Weights of a small GPT-style language model, trained from scratch on English Wikipedia.
Size: width 320, 10 heads of 32 (2 for keys and values).
Architecture: no biases in attention or MLP, untied embeddings, capped logits.
Training: a variant of SOAP for these matrices, 657M tokens, 5009 steps.
Each number is 128 + 32 x the weight over its row's rms, rounded and kept within 0 to 255. Layers, rows and columns count from 0. Numbers have three digits each. The size before them is the row's rms in percent of the matrix's.

# layer 5 MLP up, 832x320, rms 0.14, rows 335-369, columns 240-319
104:176080157128139114176112161156130129135122082169141132142184149126138147145120144176162133172195104134101166202118127106107124130083121148164141124147103105117158203218138131093139102099107171165128076082206080118104105110102144146121118093
102:121088100111170101125116134078114140146090139138091097111201097108101137117121119073149115073128152095094146093122112150199171120156128101129107181144113160125115146087092183147114147159115116161111144127119154097230159120111144120162109083
103:151103052128122190105155113127087118157133152126174096056095114141114084106128144082167114145088144173181110118106108087084123106115069189067084114145187130163140141141134094104100128100117082145157095114153134127130091174184132138138127105
092:134177117109157099166121150115061107061115139152177145067120166088092137079106106116149145157183167128165098121140125171134133148113122161131147146200151151196090115165158135128068154126124141111105161096074122025142136124129133107114098139
103:099174120115063200123119155091151128162154112102092142122131141187116075114165154165144119133064107177093051199067191118147126138159121180165132130093108124135115182101157136118184174075103168112123182186153102120101117134130134144158128173
091:175125108113150105161130118122139114088084112119068120111133096192023120153087110120096146175054155106138178136107113061121110145130092158134094092158100171104154100127142130166135134126146095134162101121134114176174108056143116095075118154
091:112116135128119157081142133140158114106167103167131100127105109140122179167148128165143128120105133120112108086112132146110144172194103119103150131122127102197124134177081135138210147046109109098119139141136192149095124098150154135132137105
095:122117166147148159094128146168136111168129098136150117077143171140142118221092164147134150111121124078134131143123157088078155121138197105110117107118110148102074145156115070099159112129149156098115147104100178150133128093052154146184156062
099:141136115077145108191145096107101116105170142128211115194117164182207097160188095152130135153131124092104152137161129129117126151098080134136199099111074123180107126191164150171108109208109105161114166114140139133128155143143075069115117119
092:129115080105129112093053137129183123158113160128177112146032132125141104202087152131122105150129075142140121143078090120114106072093133088123140123119124070166190111149145133113108130138024150117111106131029123150151151135100158108106134163
086:122116086073173100130166106083183141091139137088150145114154168094140114132208135114128165103183140176102135166114143153081099164188167118225132088114162154110123161167132118126159108149125158134152135165152097082139159107138100132173167077
091:139161133071111190120118144162100172197111114093118106116132113151145096115048050146083137095143085107103112121153113138133151105155148130184101114117121103126209115194125114129093127108125134133060113148142118111090130124086083105110102108
100:128171143137110122105113133175099126150113116120194152160110116171112171081112098173144161139115163067127128087125191064144142157114178101086111090069144147123096125112139093139104097159128155095150118091119144172121135097107081129135120145
099:150125073080138139055152056120119056111071123147137145044099100101177114161148121097086168123174073164103118171116130204185146136154118132113187124163099137130102113142062144091139110119187111126096086103127162157123139172167173128081091122
088:159115131134136066182109081169207148133108099136116138115148087130104113154124109115172127124132067104069150090148074191103136151169058138061182127108067186110195117180178145119135126169093167138134145096151114091105106177144099148148075150
105:100116159146140124110153084182050195152042148173188149138131130137188185146129154092116204111110148139135186118066096172173206112114082142129122125071127160101108129148102112154145105135129163114117114105133083159079150137150136129143138111
105:125120113144152096158119094066090192192130165075112153090112176085113147076168130037083160086134117122081143133148110152152085091138088196083146132134147129220133120103151097190087104103147109139130106141131103068148158086113119127174130124
097:109145152131123107130104123122100160117160115069142126142114084129177132110113101066167177113204151180161085157077151151092110089079123132120096115146122155176129125138118155125101096148090083175162130121146131127112185131163154093117068142
099:081163085209089125138122153133141092158098124124197118131135110147191124118155202131147124150128110148070103113179122158119140112083113164096131066201123119104113104133132087161127131135176152163141105125188148152100155082058110119110119173
099:147170139135134109114130092085116171103096123088144134153129110130163131101126099199086161094157154115058111091155168171143178129102078088186056142070108150144127128114091078101155122156088122160134061168102134134097130134141147137131098100
104:148067128154117095116093168142151083078118079091089119175125133113143114126146139126178162106139144112115131154140124106117085193184127126170116151123108136083129131101173096129144121082068106122088090111122078110082138156124115147149097061
105:085162141118134118109112144164148120093158139149121143166125125132116121081144188129120140114124127086056183126171137115105118147171167116131152134115118076091181112131176138067206159160103114104119120155073128138100160105073137109141132086
102:156144113147104118076184115119119148198187104130096107161129099145097133140114109154173107172155139147105144054146171169113148170157147118135195114124172138130115133124106144162152119150104066103201091170087170185063143190136112174113146109
124:089176115163109166163117127080138165124112147088096151099185135149128121162132121143141154084135139110105107145095132063095130169104119142165148110125077140132121107165114136191153168124125110085128107149070172145147084110127103156086097089
093:108131149148138082126166100157109096088163102143066138151135148188131122174115126092115137098088142083098091102148115133107143108137106126136153165109119192163149102130132143122121133180137122121075057158144145133160153241079184093137099159
096:147151122198100122123125110159147097175122109111127156074099142114161153097077138149130111116146128178094095180062116182084126171137112129118110127155097138129081153200115113184091069153132110111197086099098176163127087093113046078135118156
099:055146098155137171148132064158101099127119089128082113166126154142122166151128189146053114158126095141161115099136107117141124149112072081120134108131105120128117072184131192193152112154139069108153109130075143158140093096105108123119098166
106:095124165116132134073123091113129135168165076129141115119163155131119118202109050176161102113094136145069132122075174163177155158136156127060109108054115136090121120103128163081122124096152111173101126171159128134149099105070128167154110133
105:094089158098088123098116145056131157148147109203120123112147136089117197142152110104160109136087130147107148144084122116112179160122163132172150145123152093126073143125137156101169148162139091111165041090070032172054190143181131135149140178
089:088120167131152111180072121058122133110115139184170116165137152111115042115096116092134125157125164105120117105078136177167157169176180103104063164155169169118089135175104107106161029119058144115191084084174169113154158165143149081159093073
097:159106157164110156139176116168080126108155043163141118144123162126104086194162181107195120190137141130134082096166157163124207123106172165098062199128137103096153141103129160113086127176112095136102138100122129125064119111103167168191125152
103:167103122200150132120130154162145083140081146083193129107068176100131119146162104168070207097140098212106101134178127092104172118153175228149145138123209116135143067149163132115122189082144139120160076143152055115151081176110174092164093134
107:109103128107136145089104118146174161112048092096108148155109115107095163111152080144093151124144107111150109129186127189106109110077121164144099097184156175065151135160144112091141066172153113149101083143063143182101148103113108112206130135
083:179087169144129122082179155107123078100094126057139179164157147113118141138148114151114104142117113122104104190170116133084118148101136145073084208074133097153176134129106216092142080173077066109192107095116136045158133116127130155127116144
104:141109129126096123142127101099119118195113095109164098173176227159130157108116097136119144113116151134128158138152075143143092159136112166115158173093090140122162134095137152194133113136119199100142114135116174113128174139109118123161141072